{"n_layer": 10, "d_model": 640, "n_head": 5, "n_kv_head": 5, "head_dim": 64, "d_mlp": 1280, "vocab_size": 8192, "activation": "geglu", "norm": "rmsnorm", "norm_place": "peri", "norm_eps": 1e-06, "positions": "rope", "rope_base": 10000.0, "rope_fraction": 1.0, "qk_norm": false, "attn_scale": 0.125, "bias": "none", "tie_embeddings": true, "parallel_block": false, "extras": ["capped logits"], "init": "normal", "init_std_qkv": 0.019, "init_std_o": 0.006, "init_std_up": 0.019, "init_std_down": 0.003, "init_out_by_depth": true, "optimizer": "adamw", "lr": 0.000659, "lr_mult_o": 1.52, "beta1": 0.9, "beta2": 0.98, "lr_head": 0.00853, "warmup_steps": 420, "schedule": "wsd", "decay_fraction": 0.311, "decay_shape": "linear", "final_lr_fraction": 0.0, "batch_tokens": [65536, 131072], "seq_len": 1024, "doc_mask": true, "train_tokens": 1090000000, "steps": 11294, "dataset": "wikipedia_en"}
Each number is 128 + 24 x the weight over its row's rms, rounded and kept within 0 to 255. Layers, rows and columns count from 0. Numbers have three digits each. The size before them is the row's rms in percent of the matrix's.

# layer 4 MLP gate, 1280x640, rms 0.0536, rows 399-470, columns 320-383
095:174136148122091100123139110102118143099134181177133119088134154162106107133071133124153117146112127153137163115148142114067104153102143150159084105163144078117188133145110150128156118107125162
106:164143162145097139164169155094155134134112111076131158139084110090170122103128068162127128127131128119112112161109163124066103109149143138149163126099105136133142148108110122146154074145117139
103:151115096153139126196190149141153124116120131113113121150147142161115095194088122128107110152118126139141139140102136158128118122096106127092124122128119149117121166118142103123095156129103170
101:138131145095145174149121133102144148108120150132124129120106127120138117135133144103145150112093114124142117131128151130107116148145172142114105109148100107096138101119121067132111123111140138
104:112168140141154180109121112114122081133158111122112140193150094125167141097108130165190123111113132123142143157139120132124126118135138169134142127137143146142141146142183120165168160145155158
100:121108135145135164111136147148160133119112140123129163141118122118154122137145139135122094153134131100127192139141107138079136156127100113088097102133091119147151121108103159129167119121125090
097:110108108098140114123122045138104091125099164168122136115169160135153081131145120079162106152111122156130126155098126169103195151163139134126140132130110135141119147142147088101149154154159109
097:114116163162118148133175132133131152125096139161107130169183094106155126144141095157095127139169143154147180118135121155174137154116152110093088102111113129139136099160151107123147133135152102
100:125122095158114136164103134109136160155089076100131136130111146126115103187124129126134152127105105151120110152104151123129090134169131156140179111118100144142135159128112104125109154106127127
096:120125092130155182123146156156117136108131109142099161097125155156139102115118147106136085086138147176096136113103107155112166137174133137131113093130159137139148111121131095135135128103149132
096:119147084165135124124126125109093111106101161137156154141113147141141080170048155163130182168126112109124104106128089121131137111125129128092185132120150165156125148127110113159091145138141097
101:172133166096110107070177085116184115121107111135138114137152139095097139107121134177142107117133161098110167123122147159122130139097097188157124103159163142187104148128137142125120125105132106
099:101117120107141187123120108131154152105124119158106109150087130162112138145101125159133121089115108158103124118167123124181083175142136117144142124116142153157159135107127086125122111150128113
104:169142132154149154153173142094160187107157108157085149132143155112124129143159124147117121109188124146148116122119150126120101120128134158137138165146137084100139112091125135112142143116128112
102:175160136139150150117100151161117169123125110123137100140077124166127138142131154173134147126088119152140161125117151130135167160167162098104104156200162101113140109151097102126146118127103118
097:162093120133121128158129132109122152120121124129137111065139163164178082148149118149149149101093153153135149146136142155132092125108150124154101148147141125096125133146149154102132092129135147
095:136104086182138122142142149113127143143095142141142118110130142101134141133107156107109094172138133157143165137099154113114123138111139152137128152190144114091101095141101132108120101181112106
096:083112063128165107135105130118103132115146093103112115111152186138137161104114104148098142165091109150116202142097109120141106080143141155112109113121147118129133142181131123135126130139123136
101:104115105137163142147172135128161134110163121113139151122113109119151107133151130080124139107132124127146151170110115143110126131126138131134107158133168168120151154088114115235134106096123155
102:119160151114140106143124106082133097136083118130136128106115127142129107075105136060183109116155149121125119148102106078109145104179155164144120089155125130137096162089178151124122103145150131
102:126111134163154135120114084130150085131160129114108156129106124111132159131104097141114099109118118142162125145174163114100136164131134160120167070141143136145141129152106123139125109122132154
100:150123123121127168171130135100108136113100128121152132114106121131100106154150148136144108158107101098139120128098194095113114133099128140130112070122119117113132116105107073132126125172126130
102:119111138131159168143121133117115159157113143094145157141134145128134133139168119139127099139090113169146153147145166142089105132141108133123147135165107085117115120114121115147136120125134118
099:161115104138145132121115130114152170123096105114132179147111147174179137156137134138150125111098102122131129121148153139121183128066139135128090149149113113122112140111138111190124081066146110
101:136135068097116102121150130127149162116141139154119128115165148100132109124091161116116162091104123159105124157126124095091155159128138155124090204154143116140127120108153130176127096142119148
103:150140098125120157130113101159153129095166155149096114089130128170108110112069179082172091136131148141125132122089144166128170116113107147142131106142100128108128188152123104120099153126099151
098:117128097164144065101110131130125154122156150166167136121106097092096122132075103131158114119120160156097109114113134121103152147161162113136115118145104153105073108148107124153107133099133139
100:162136157119143118163136167173118147151123125153129087099094123124121139130149126118145090155118106131100108112112131167082111179109110130116134116131157151133085131118154179108090122079148108
099:123126175135123157189157157139139158122184172102144142112151157136153096157133120138170114149122118149134102156128120147096099123133176112123137070113149093151157089108136131114094127095130115
104:122150126168138128118155136137168120134106111141130143089153154174133129163123118145138139120152146104149138111104139158145122119095109143115165127128165129126144112142143110123148139185108105
097:165115134147124124136154163115090110164128118145129119094120120129138132131115142098100142119114120135134091151112121093089165085104100121171136118142127082100133090105160104154115095106115132
098:135133124133100136136146137178118131153122108143108171098145085128111140171156088133128146089105117133147135164118161158120164120108123120131116107108116090134117179113085123146161157086111113
100:153113090157125119114165135159132142139130143137129112153133116112169134125127144099159096168113133130146115117106139150112150106129129084110123102142144165101158151158141144097157121099145076
095:154155150150111118117134140147180175125122109088143146128092136066137104128142111139123145138129097113137139125147141156132119176060117175133129108163137113091084132130069148147121083077121162
099:179130167141135093113137151119131167116148181112128120151098122128113143117099148132161060122143091165159123148150162103138158196095135113127137138116123146132110099097145141124122099144162128
094:145114133147106136115110102122106101140114174097172111123130150150153120062115092136158127152117133123149133148103115133131165117142137173139113190109124096108123114181149074155119117120143135
099:162128146126119127115142099156117114142072125122147150117105142140148075178138123100121106130098151082091149099084124066143142145129154133147123131110097115113096150128162159188095132162131137
101:135103076140148064151131113129095151123131105100109131133108097135155108153127110095102116128132111080063153121114156151157137132106110157145138102114097103098131168120127087136102131118170138
097:087099164155152111148098154150123140133098134153117109122142124186114121147076172163115121197108159125098141133091156074177118140130153186141152110136082139128139135137141141123123118105135171
096:132127147145145103130122145117131132104099153144136201131118128099167125114124119107124122103114100165105101150127138126117161108166135148114151134086126154160095094114133124208134077098141154
104:155128153116112172156163128155131137169109127120153123141139132102122133126108127100145117115130108151147095174102153158120096117162120153105150149133080159158153158162103135138140126141133144
101:102169092100065138107150141131100105109139143157112126107154090133130134150132113133162082144139137161101118139137121148114146092098155080114121104134126170168128132189118132100135094086173148
096:129099103131123131106094143122166158114135127143086125118139136127080068126097132150129157133110122118130124124101110092147094182139124137089141090147148127093099180145121118061153098136103139
099:077166085133163110148170118084102178148136070093153151124105117132100126141169097121128131169126101126113121147129123105129122162164132143159142100114121156135136109129127094116135093102151068
102:118153130192153122159136158143154178147124115133132156151130160139111133151126122082138099139098101157176113167098116161133194121128164127123091167133107138104141137159123142154124115126100113
095:130100113120106130109091113151122121109149131144154092151127158166143130128085138124151100169094117113126137099145098155183125161128140153146109094127150174140131134130142119113090121096102148
096:163125121122143125069145116129149136119160145171087156084115107108148113119135106158160149107124116114119157148099126172138144136155119131147158112124099114138110135181130118129119100131134110
100:100077118118151117166157095134140137156138122128126138167121142117107136152098151149129092142147120128124116131162139145150087157122092108114098134096086099078101119156139118140161087108097141
102:155137108170098163125110163128135153093119168133126113133128168149174116111110141119146102127143095109123131161093103156109135137124119138114131127136110099142114115153093120121100120105137194
100:191132115165155123157122159145129157116143152102107129155093089117133107165112146186122097117129105169135099162149197100099091120142144092121087112139144155131129153084117087145132112141154163
099:141144131142078111103138133127142134157157147123127103120120104120100122122063101139138095110131106165143117175158151178110105127149164121164149077143120107171106125125139177154134136107126096
102:167155087136142138150146144119108167130115161112155124120128150174171118138140124132098102158149103121128130154107167184109132135107101157107121138152120126115125114158143128133149118102121165
092:200117191129112109116125108133159138176136133135142109097104157132102150133090125166186097097101130144163111089107138090099177146082112158134133142144104144109160152139148104149145139152154131
101:160130158138142124138147113128075157108140100165109106163130081118117092108100108111143110157119166111110153101140158100104094148114152125163121168167147116106093154086144127113109114136081127
101:128130146153110131120111147127100133119130086149158080153135113110115165093106113152138132169159151144131134190140166138132135114108168155109069147130139136145097144154140138184085118096099088
099:130092114152071162157146127137118147146101112122153118144091148081113075175102136165136156159110132146137150098133129165111124120103116113143112118118083155159173101129129137110139100106168112
099:115114134149110116133110159104155158123116133149123125148113093126098122171102168097169107100109153145165169161126145147099120150113140136107121114107115141145177127105144134102079111123116105
104:097145138114131131139139120113078145168140134114108120168097112125126114145122100133097144133107118135132142117133161110121148145144163121153140124081152160147121159154081107139116123165122109
099:107095100099112133153165145099163152116131127112102160162114115161150095113100161129168118088076154100134135100120125103057112164090104090141139118103156145094120130125144154148125163084150138
105:123109121173085092102130151134148167136174124137136098124137131141113102145113133172146096151134133096115158118123125191137069160118112133162085139211146056138113130153159100124126118102128138
096:152108122118094162133120147109119143105119122098139155128121126150142115106129093148125180151141142110126099166093103110115109115125120159116134092128102128103087119152121161181125138121113146
103:105140171096097152160099148147174112129147137077091126174126125145104108129108116132136143129099158105105126133150159142118117153139133136156122166111107118153192157112107176129151140085083149
101:147141164168088094166164132101134136122141153161109151124104116090096110138080153141080095102103100143104139101115160121126129129099179142127137133108125116104104131130120108136117097099163145
098:148090115140107112142126114164112150115136125165127173138113100081148169184137125104131120102085122140106134115137128166109149139074115167154121137163112128092107150161118172120114153140114124
102:106110103134091127129157121082112141094069120137143106099118155130162150110146184159136098093079166088094138126153147168111093133108116142074115144143114080124125115132137066111178113154098099
097:139133163116130120151144132139173128094136120127134171123112150118123125103115113142137108151078128102117125073116174102135128176171122104104129167126143083065105154131144090133145128136129076
100:174134147145123139099085144143156126097103155143106097134089084101126146121135150111114080112102155145155125119120135129096116158127107170113103130156110109099103112146126136134136116127144135
094:159090160156122121117129166116181129077092184167143166117145107152150169168130161123176107109114161103148127127094111122099139132125145139094157151140130103110083137129133128138125109115120120
099:135100153112156169176157115122092107074124127120136124113137133163166151166122153131140135151117136111111125121140172142168123112102121124100088108113140120139150142146115124132121151120184149
100:129154136135092180126133139167130120119139115117143162130086147126131097132140120141131140176111120155115151131092078114103139132105136102126124119135176147123146132130112157127123111080144087
100:096115147136151127156146139128115143190124159093142172123152144134147126132102121122162118112118147117153187145145135124079130124107101146131107142122172123148155112082143158117132126137126149
092:146108114175087171126126127140100119127149153118131136116104164175177156118136129102123136146126137154146154153153103135141147107157143151137112141103116140166103109121113144126110130134145153
# layer 4 MLP up, 1280x640, rms 0.0556, rows 399-469, columns 320-383
104:107098078122130116153111162143124120139133106114160149126142109151179125134131101112153142133161121094151155154080154089132104133093128137084136077150129152140158116162159148132123111115083141
111:175139137132111159089123116096105103148140142135119124142108165125153138102145122128127169139142096154095136126155115144109093099143112117058116119121140141161155119148101115110125173157168128
102:123106105130135147129106183144121132176145146100147116146119079156137108128125144179127159168129128115120112135132117163164177134180140120118137148146117145119188160179141101151148126072126135
093:149099115108147121101102157164136101131139141123143125125086104107115147141145153113129133125140168131121145146146110139180136132119072114104094141104185113131146099142108121148137106149133118
098:157146135147113172143146118128160103160154102137094109093142102110143126116142107153115134131156103133167126123105122164115104128108075117132138105106144143122164122135094108066126120140133139
095:132100122141142105097142091148133165154120144128122136110126141137152132139175168133122124169157133116090105122135138119094197129112186143116106133098149129167118125139107111143164155137157137
092:112173124165119137122131131144124135147117100155184103143134050166126122121142145107169111118171158129119131110134155134072088142156128120099117116168130128121165143174094120136130099110119137
097:131175108112107116110149135120169133105122118131156108107141126127109108151144136166147125121097162079092085119129114096118101117065108085147144160140127144137109103141146132125121136082150105
103:067147149095152136082129158141131125141097131130157095106095164108116128111138104119115141178154097178125114111108129182144149138099119119126081157157122179133148120115136166138165142095075146
091:119088140161110100078115112153090154132132147163127125072140077170148097167154147144167110097108087096092168163125131130088130149113108123095095133127126168112130128162138121117108110150172162
090:133133117084104117130103112131097128125154078136140105138126137109102099116149145110182142175109148158222214125160124126137126136143165104134110144133126137099141109153141121110129134114126065
101:110122141108133127159113160169178137134153155124153135148121117083124134127146122121095113155134167128147095123124137168122146144123116093117088179109185136148100104130105166151129164127117126
094:120129110094153117131136173136099112128132127179148158093166120127152157072103131146138144115139121141104123161151096100086095085133124047154154143095118108112087141129171123139150151181160129
095:141112107112170109136123111153114160122133135144158145110144128178136132138156104151136120140114124141100154119157101154131139199078125111142138108137124108127121119132144129139138146103121124
103:114144122118177164098133143126138115127145097103138147120140106102159098145135137083110147107118093099201131078120124124128108157116100130165123102100128126134145106120104108117136146139118128
100:093131111104115107109125088139121129149123187126115074153111117139113152132108152152170115125121142089113156120140172110142173192133099123151170105136140130128213138116094114079124121148100150
105:152183126163132152145154102108154141176109135120123125135111106116128123143141106132127151142154147141152149161094114146143114144112118128147166143111136151120091148140133114129099118125136110
088:152184135148174083137112115092150138108113174162105127116150110124134176075164113121123125155167118129143129129111124133159156137133112130100110131152093100140075127128108122108085117087119110
097:152146147132125150163169137148124175145129102124133104082144143144126118102107109140141195107088178131121116121100145127120168142157111119117120145130166145099121131107108175096106129139128160
096:109102125144151147140122150128149134140151130155121101091177146154063128143104108110137174153137125170191101114136127108132131103140149131126123101069102154159091163123160122153145121088132153
099:148169155128124132103162168145114059128133131114128138126104077128152150157146147133163166118109147152141147150138126131151113102155151109123121141071148134124072125156128102137106139116110122
097:125106069120171135133173153116140151150120163099143137106112142126137115126103124119099111123110156134074154128101145087114121084104135088126153110121096124129218094118096135195142125111141073
101:165097112117170161169115137111134142158102118149143122097175109156162185127151125173121164110106116137148170166113140153138060144122119158147104122161188117188116103123130177173105128112138172
099:083140134121156109080158134135122124121113123154113095109122124092138166139135103105117127094155111096107113088167088114130075119153153128120161126143118095088105171095125135116140191125128122
100:079179150180129158120166101143088134128118120128110147121106122119136180070162117147126156090112130160134140120087117123140128162122103108124127148094095125167147118132158137134146130122135103
100:121125136067133127130114149131113115126168110164140138111138154106107147095109127080094153153112138118074135166116148134152169104141169129097085149109093115123094175117115126144110110149147132
111:114139138112079167147186103144116148110122137121094136120127126157151117149109138140104146134101118123125128120174152128125144102150116153168196173149191146090135109131139143143067093102138122
101:109122126146173142115144136145118131125119145122160133136150095103123153145127129166122115139080117116140138119180133113134150098143177099113098070104067126110121089193145108113109134122188154
097:122151155113137137098116142158111135103102133150136131083122109104139121152120088130116105120088145093166172120146126126115174120165139146136054105101137104131107107135138121151133104133115122
099:140124121144095132120101132145118136136140146148115115141140106106135151166131115128153134116119166131118111131139137161135155105180138079106126164139120110112066158183155157122166119122152117
094:089091144152116114101158087147122139110132100131113106155100099179097129137113125112141097149098136133149118134140128126115107183120136105113135139158115083111118120130140057103140124094095114
103:121081125115100149118153102141127159154136128129140153108135113107153091154155153112117150140157112120120132147097109118121098086136140097116136172082076133149098158098188133105161138158157112
099:136178135113098125137105108103148103155153133163114104132160154161119105117094132146097160107150144107166150129134131100105120131128181159127118096130167141116180132184144109112147165116115116
119:105103119134159104114097184152082171090129155104099159101144161135099126114119125166135145093124119136125170149149068127169134117100116152083116142127152101089100114126118128113097080102115152
113:098082102106147144134141120158145161162096132174116152129138130119126123091128145143141139136138153189105126164074136114132126137139155150155097096153101122113129132171127142109161109118143112
090:169104116137103146124100142156130116159151076074137098090084112088135147096119123109136134118104128121149181135126128116142131189094141134159095118119142130129141145109128129152143136143121141
095:144126151118128128140101162135117118123123100108091116123096126150108144179102106094095108120055114146141110096105141094114106115135135133140103118163084137078133145130146125157093140143116111
106:111126097136165138113159131086121112089115084114098182103144116150125133123120088112123105119117125088113127131152115164173122089124121105154118124111106119144112126122119104148128168107142100
093:152136130098111120112122143149093101153115106138196135146100144128119075128194149107119140097132136161106161163156123123107089101123165160124152106154095116217147133166127153146144134112149166
092:139145104132116112118157089104148117147139177105086132146146143133144189096110116150117154137144118063066151103061156137158125132133114148139121142087136101103156144132145071114139104124156152
102:109139133122108146106134119147144149185151118090131163119107100133095127086124127120115122123142081153117150117136123145150088110115130123138086147144111128131177123145114106148176108137114125
111:136156100126108125126092135122147160125153147139127151167129132105127150126121108099140137102126079095097143133164096139152117120117117115139144141127118127148096134103128157160141108116123139
092:098134157098176161134153091142136094116143121119143151121165114125120132117112114108143144116113118114154128080143089098103148148142149120125140157122123131150129127129110156170102145139109155
096:123166141138116137147104129140110128173117100086101123162150124164129114102129089157182166146098081121140151133126131132123123144173147167139125121103149124133130118093143111109128127129160129
103:107169145113129131080151133120107088116119143144121148127090139143087118097120123097090146101134154098119093111142115122126120136122090090173104136107102159144140163134120153148088103120133128
098:093129140118128150133132111103137148134150124118133109130110077120159116131117153068155109137122118135139103115169141153130095121101128139110139112098116125097150090123152145165133130082126102
102:097140148108157128099132152131101150118137088153121110112101105125116129104136129141149139109148143170141132158143164123119104157118082150116109139142124130191119127109122138120146121124089123
094:125104138139158085131131128112152121138100117184133144151145196109152107131100101102145103150149104096066173100100152178147139110100095129137149133122151129126130104147151150141117161150186121
099:151178143150112157139118162127147155110127117155121139148132123127144122141089105144134125118106095135116081176149141131124122122123136171148132111140140142128130095138120110105128120109081138
101:140095112134097133119139166124135129137167126111174119141109134164127151117093185126155162136156155144127112155159100131115115123139153136145099130180146105111168152116107103110121152101123148
109:100132124125137144127125150152131157146138170113131126131126124178117128125128148151131090116113143082106178138123136114126151148107113183119126107141106132140121132133113143070160114121139117
106:081099155111154111124127111135134112113132128161153098103109105088147121126114100115123140122090131121114121098151123105116144140119142137127137133159139188167156134121128125181097141102126129
100:152150101123154095129105087160129102112098124134117107115183116112101175093140112151133159128145135120127088105093113158140151124120139149132154140126145150127120109123153157153128164149130158
105:139156132124161121127093140131175176132116127119155128075161089121122140114157117107061160136130087172115142126164165124134138149117139139128167098157163142160159120168101072142127110093121097
093:071170140152112128132106081108111132159111135136124128172133152141140162113112138131162157129159191132124142137131129134140183134121183115135137126133092134113159125082115088108126123118173082
094:119117079128125160093050145091126142129125097100086136154104106123139124113090170130159142132127162135101155117126116126123119119147125130139119123148168148181203136106131102150084142143110092
099:152150127135161144117139151085139140191098153150144117131116140090120136165105091155150119127106125147125103107097156140136154126100157138151109097133098117115100175146116135129182112160129150
100:061078125112137143138157164133122116086122118105094113136141130154147121156118160159101114107078104089148118129103145128126092160131138161167150122176153113158172105140141103093119143115128134
094:148125136121136110124148103069102122148145102151133116137126130139144153076132149123087122133090102109090086171117129130121127088159126131121156158137128151109085110137091116147096119122171132
106:094127135096151143139162109127101096121123129120154125138104149145155143087115116143120086107108155078120116104127123146073136147114133110117179132094120162119158137131124103111151137111105099
092:093145133180167103133149134145139160161152156148117142140148085109070136122114193106130167111137146102130149087151124149100122137134095137101131135153116130134142143115146101132123119085124097
101:121119119101135113141134148147169133078139177134134176125108123128152079145101175101144142103132112118136137144111156125109122124123095101110113140116119127095134137092125160182093099128106164
099:143148128164141132110118103154159115086105146152139120105095112099158096181134125084133110104105137151130108096091148112107140147129169139156123126092132162163119101098130127112110110097144101
102:098165150130094117111138188134117133103151161126113137144146156133141120109124098109132113125094130115105142154129120120095112123107091156107163132136123166130155153142125078090116128158101176
101:147136119134170167170140104111120113130138108114125125162146145118142134069141142098079148143126136136154148124160138081151136117133183089125188139140138130143136147128128165136122133104107186
096:099059142103133164111137127141156131103135091134141121077128129106159173139099114115148099093113147111140142093115129115152111155133107167113150087187110115142176120122132103153099138150102154
097:113133120111090144158122104143099141124099129131149163160147119154106098138135118133157141157102104091149094129111138097092105095149143136138091112142135163113134143162146153142142094132145149
091:101149143119116126131123110118105106129116105162166091098154141157149140093090120132122137172126132125167110123125084107092133130109121141142125120116142140111117131100118121129129155167133127
104:162097156170125153105112113176119140179118113155110121139087185144140093107129164136169137110150132116131157077125104116135143119150128110141097100129118117171116147144091124107096139112094131
094:149102118128130122113119119074150148111155117146160066082116070143110165094168136099126124124118136085111104081161120112095141151139133123113125122114137127143134121110127103130180142121132130
092:163147114141157150177148170149122132182139107104121140137149123141121142107102145171103100159114121128136099111114140166085130174111132112120122094156135176118074118124144119131128141112108148
# layer 4 MLP down (transposed), 1280x640, rms 0.0528, rows 399-469, columns 320-383
103:165151105109126136149128131160151118136118104150107126099147086116139117126110126093139137154112171109155106101097157085098112142119143131150141121133151167105168117113136125168146103135149131
110:150112110105131131116128154102153178128121123146131061121084138128121096108080147141128113116155129150132153096135140122158138125165163165125109106135136154109131124119128125097051117120136103
102:099155134094096124128142100151117132121118086123100138096152158152140111104145118176080115119129133124119120108100110130079108133084176107084119172114107108120110168107147130113121100172151151
097:126121146122160112140153112159170126110100106135158156156148137133144124158110140116162144131132081145127131118092107139091134147102178155120160116184108133138103146148125117149149155123076152
099:168141127142118125121156136164149082146122181142129153152140131126137122146114168116132119146106150138089091124104146121110132126150176168111172121147083130136064122201119163110145096144160116
096:125121065148101130133118121128093134128109112081161093107128151113086145133142133119105102135116108138160152119121148107148115090083111147093107116114109143123125136103121133106095081163146127
093:102092120120088120129154135097121141098175116139116103161078190121097128113141168150154132159099137105126144146093118160122193096162122123149098137121176129149148116107166126138140128129126153
099:134094137096123130126101122138140116114134110105130129132109132139109151134100158134114117113128125158138126077088157115146130136180155141125082148082110113144157143138059102125131139154126156
102:140125130162147141116096122166145128078120126130128112121158142144133085133129140132122102148114154081120150105149116114105149162113132149106138116114117140126129104154136134068126136143149147
100:142126119105112116136134124145133118135139131116157144169113175072100132109129046137135149121168137156118091093124148160153081113121139116171118138138144110133137140114141156131168150108115117
092:124133202138159131107140157111141128135072175116133175096127130135175154164111134160108127091136115126055098131097119159115116150071084127112133131150161163122114142128122132136139111113123172
101:148120145098122121140073140140141118101112145136128139109118149100170119127127151102114106110138137126130110102142090098138141129110152139123135125134086096140170097133130094155142134125122127
098:125126114145145120116135078129090145140129119112104107125128149155131108178167116133072102135125114166146132108071140151153167150118132108134088107172114113125128122121130142102132115099111139
099:124195141104108111117104130113133111114145159122123152108136142075146113075123132127147141107169084109163166147125130103115135092147076128125162135129166125155083126119122116099157141123136117
102:089160090141150131140082129151145106140118160142110162150146153123149154139146060149141096143126107107078141159132124156121114151115145153098124127122144159095123149074146114121121118144135120
100:142129140137143142142142123134134158140149120085134064123131157149135096131155195150114128118077140139123147130102154148137114134019134146173118118113139111102140157118164169115140119117128122
104:133132128149150122170205080140135120136102145106111122087111132123106126117135069142110136183139146174116142107128166105133140082115113129133167156102102107123103162187172116141145125177123191
101:113129139133117156147128135138121125166160127124146138141148144156132126144117253120115099127133125133143118164146137113139111114043129134155130132124131152127139163125120155125129155115140120
104:109118160130130111102143128140158128164139134139140131102100120097173121144127068125130146148098121109129170115084128114131126087200104111102162121082129129136116130106133101199128120118088148
097:135126159126141105124151110148117150124133142117085118117113134108157133121130129150133098089127161090113135160113106101119191126225095129117108115162140082095161103114104147081070150161105130
099:103094142111159170143105147105133092142107135146160092088131108158131139095165156166105126082118136133082093144139132168132127139120156126159117126112131160167132121078129119103136126147145106
097:105126090118137103187146117097107143128124124112132097103120101141107169136144130166163101141092125157150092121127193133149107090132120166137133149116167152101117127091129108100125139140144117
103:128117109120123089073105161100132091114140160167128128129120154092113145160119098129204139138116080141164122141138110137127146103174115193147134142110078118095154159138155104118093104105151139
105:110144143125125129151132116128130128117089098104142132111141147121112131068137151127182170164120136121126150105128130155119169114191136105132133142117152187127118140097129116143147099136108147
100:136104062133113119102091130129132132153150159143130154099151108103118124165136137100131082095136152110151125135133081133090142124047112122090128098131117140108106157142126136151125126119165118
099:114159190135094122127110110119146149147082136091141090116151125103147106174153115169152097140130129130152130107147123173140121106182095112119138118160154108118140105134148178127097162062146107
104:172147138120121127131157122149163181123142150121116131150087135092110139114111155146145180137119083137129143134171099124111148155058156155091140149154155119113136108129099153113131100101123139
099:103108122167126060097114133092127087054143131135122121142136142150112095128093148133143128178120112117130108132109152132134118097219152160122110117135125102109124147105137096107087127171123120
097:155125130106097128169125108146157100124154106127135111142147097112136112122102112153104095094140115144120126126179140109103162135107100130133153130114130117130105099089101128093182095135131121
099:145132130154086110160133113144139111085130110174142110122141144134130145151107081153121126133107113125137103094106153108114122158125107159121172155150120138187161120108129091115113133157060132
096:154134170145115100181103135121104089131110122142116135090148111099164153124106136135117132101094110071112078145138118130112122100148134130134099120092152157141122159150119107131116108135126157
098:169115134110137132140129136119139169141113122071130123126169128141159102138143188150100108147133103108114150130115143166080130077166135094141162109153158159101170133118158142137131121174091100
100:140131149102145192167130158157079135153129139103149116204145123153117146148110134120128145113104114086113135091142121102125152151112103144105083162148122100122100116126135138109114145109100133
107:131092132147167161140118175121078137106147138191117093127125129117127160144128132117157123118116173138144156114100093137144117119105125135114139148077103136110121094138133143121086167128116102
111:141171134158120148133156106160119149141121115180095150116112135136164097067140163172147110115098137165126080166133197174071109139085168118149105126140109126100122096138151140111149121122142109
095:111129140144131088129163133119144132102090157156160130158116160180093132143138066120130102134130118140154109149102108149156154072223146137127181089115084097123139117143127103115128125171103155
095:092151106175113152093162084148124104133127153132154123088144113124142132081125140104167115140174134137138117124117142137141148101108126103135155111088136100160179116154108122140132161071131092
103:130130158094117148093149124140127122101126129135134138102118098145093137155159156148141123118108098113150103164129098138101118122171113125129139150121133116133133122166123115132089151123097138
093:140165138161146128134103127138098138084143138129106115103126111137119154069090129130122093146121142101146097137102153101126120185083117106123162120115113131037131089123126072101114111111124105
094:123070139124127184151125176163146155130153103157162117108110100144111102160116144137136116136123121174199155187172155123147113153095087102117127084166134134132094126123101172132114146139092107
102:102161097163094120107093129110131118092127144122108120101100137126156153163127060166141158149119183153138138124133085137112137155187097103122159136147122070100108161096094093121145126163127116
112:096155138140143087126163128077091148060087121127119092144104121127118146140084166127120164093105153148138153101143144147157185171207150103142127108124162154101140111145146087122118171139119132
102:138098097080140112159132137127102118154132117174177135129111151102156152127168018082108081131141131117094166126126146126112104142090109136079100121111132128115109107074143142143144124160161121
096:113131101104092107125139118133141116090180106133141117126112140108163123147120073130089131147136126156094112125139109115117156184015126136117115146154096105140172139161140130111168164145116104
103:112150136143119123155119137143088148122104137121126121109152102122128130135106078144126139125170128119113165116171106127162122096149163137125156129075108150164157103075128110128119166164161141
102:115118107167152118113146147114144148123133128132086140110143120125110113112132002166137157107146118157113075123103137136110119118121126135116130138123126084137123129135111140134126121149135122
099:138110139139113118115152132121125157124142138135110104123098095153137138139097106106157163097126154115122146096122123105113128152045164139088152109100119130105132135182088137118111140114142084
096:145171114116129130129118120124096136114116137096115145073089140096106138093167120126128162150106152141157116090143130156143112145151127121136124077163091087120108104151133112076148090125083086
095:107100118139139114129157094130106139122135123086156112110143134095155123114155117112142116098103141091162137126106142150131126107198133106164127145132168140107109157120162125149133147135155127
102:136140166176104134106132139133140102155109159123126095122096196102172132126135096124094101110130139146111138114117139154102124094162136120165158150106110132111123158117119164099120146120141177
106:124123169119128104085095114152131133134181158117121115115076125105105101149096141118156097134138152149133151137158135154147161130122171125149125109155113121154177164156104123122127129154115109
105:128120124140122101133147129147105112079145147112104093172097156107087074105140139151089109124123089125131136108077139131092130141182144094146138129143121114119131133171116088132139117094188148
099:106152106143136123132129131133131085109116137124112128120174119123173127157166130146117120149135117075131125136118113193147121078213138120119123124154110142124123153109156137137140116122094133
101:119130071140152153140119097131110098160174128158123137119109106100109148109091137066128096143122119137065166167104144117110105116132189102147108165171164139109082150069163165100124143166074131
096:176102076105129101136095155120138143117121169099089164124119137144120097132152088141122077102112074141143147110112118116107094110177115120152125107131139111113113119112099135080177111117149182
099:125149133136134059140159132149190106118147105181142136109140145157138137101153066115112116122142129077159118151106105121128142142125124141114123148107145113091049132108149073120148132151121142
101:131118112094110137109159128099104116141104113100129101123143115107144110162104143172113101140100148130139119111110114137090172184090109132130148142095074140122152129108125138109047141142105146
101:183128135142144140115139147109132140073137098138136147138078136108077123115152143118167110119121150142113128136122149116149134131130119090123082150121115124124150085097097115109104116125098117
094:093114118140124109169103115178146133102099164104095131128163120104111119114117131081162120155155117118093143132141130082168110147137112123105113106120157110147133156098160101091176101126099121
102:127139147130135121089111100141150123138141133158112128136073137103149125099116115144110140125107108099137088135106101129147129108125138123161127121114173136121131122121156140125133136138182146
095:140093144080114129111104126122199109120105125124129106155111141130136118128134147118128125127107096145139118111124151107153106133076169111119127101111179138143142091110119129104125153170136140
102:154091197092091116130152128133117128148110120115112134140117138137136147176146114130097126117148129128116149092134152120116110092136144100113129179105128119173107154159128163104158148093151156
098:121129213151116102153147137146168110144137177129109142124154134149107127105111106083164102139100154093103117125119111130143177112156085117121092134157142135118117153156132134130109143145148100
102:141132101136163136132117119150154133097145085131129135080155100149069101179143161080101132117137139128130123099140169124122158137173149112118099131140118080117060122114114125120099139143153071
100:141090129127120173115168173110129143122152153116117114153136154126114092122136094131140112071118087132121104126131193166101133082107161101090089165105136092160149111148111167136125106148131121
099:132141099120125118213083107147129112130129160089128153138150164097132114132115057147138140174140133133127109094143130164133150097151146094084131166091136117087103134134151132114158080125126099
097:098121143077118150113087115112123160102158119130175128122105126127134160098158149088108147112163121141108125153157174149158163176176149138114162147133098129112129089108146128089075172115121089
099:114135079118136106118109144134097113127171117117081127145136120126141131108143020127143156106138109124123124148131162137165128116225094118151122121134136116154132106157113100143121083106150127
105:131106169150147152125144094126111143130133116187174148155119120127138141077143113124132158138134161121075169130150144107106120106121135139103108109114095115109120074150121169151154148118105154
096:092142109130118121135159128144104107143095142081083104166124171108132120120082111109136140114136152146161148116093116131134127111144125150152133131125117135097138164129137132148091088105103098
094:161155138123140131170125090145131188096130130112139146166132122119183140115134152127130107102125155138117164136098133064177152107088129148146122133101133097153157096110116131148156114163163154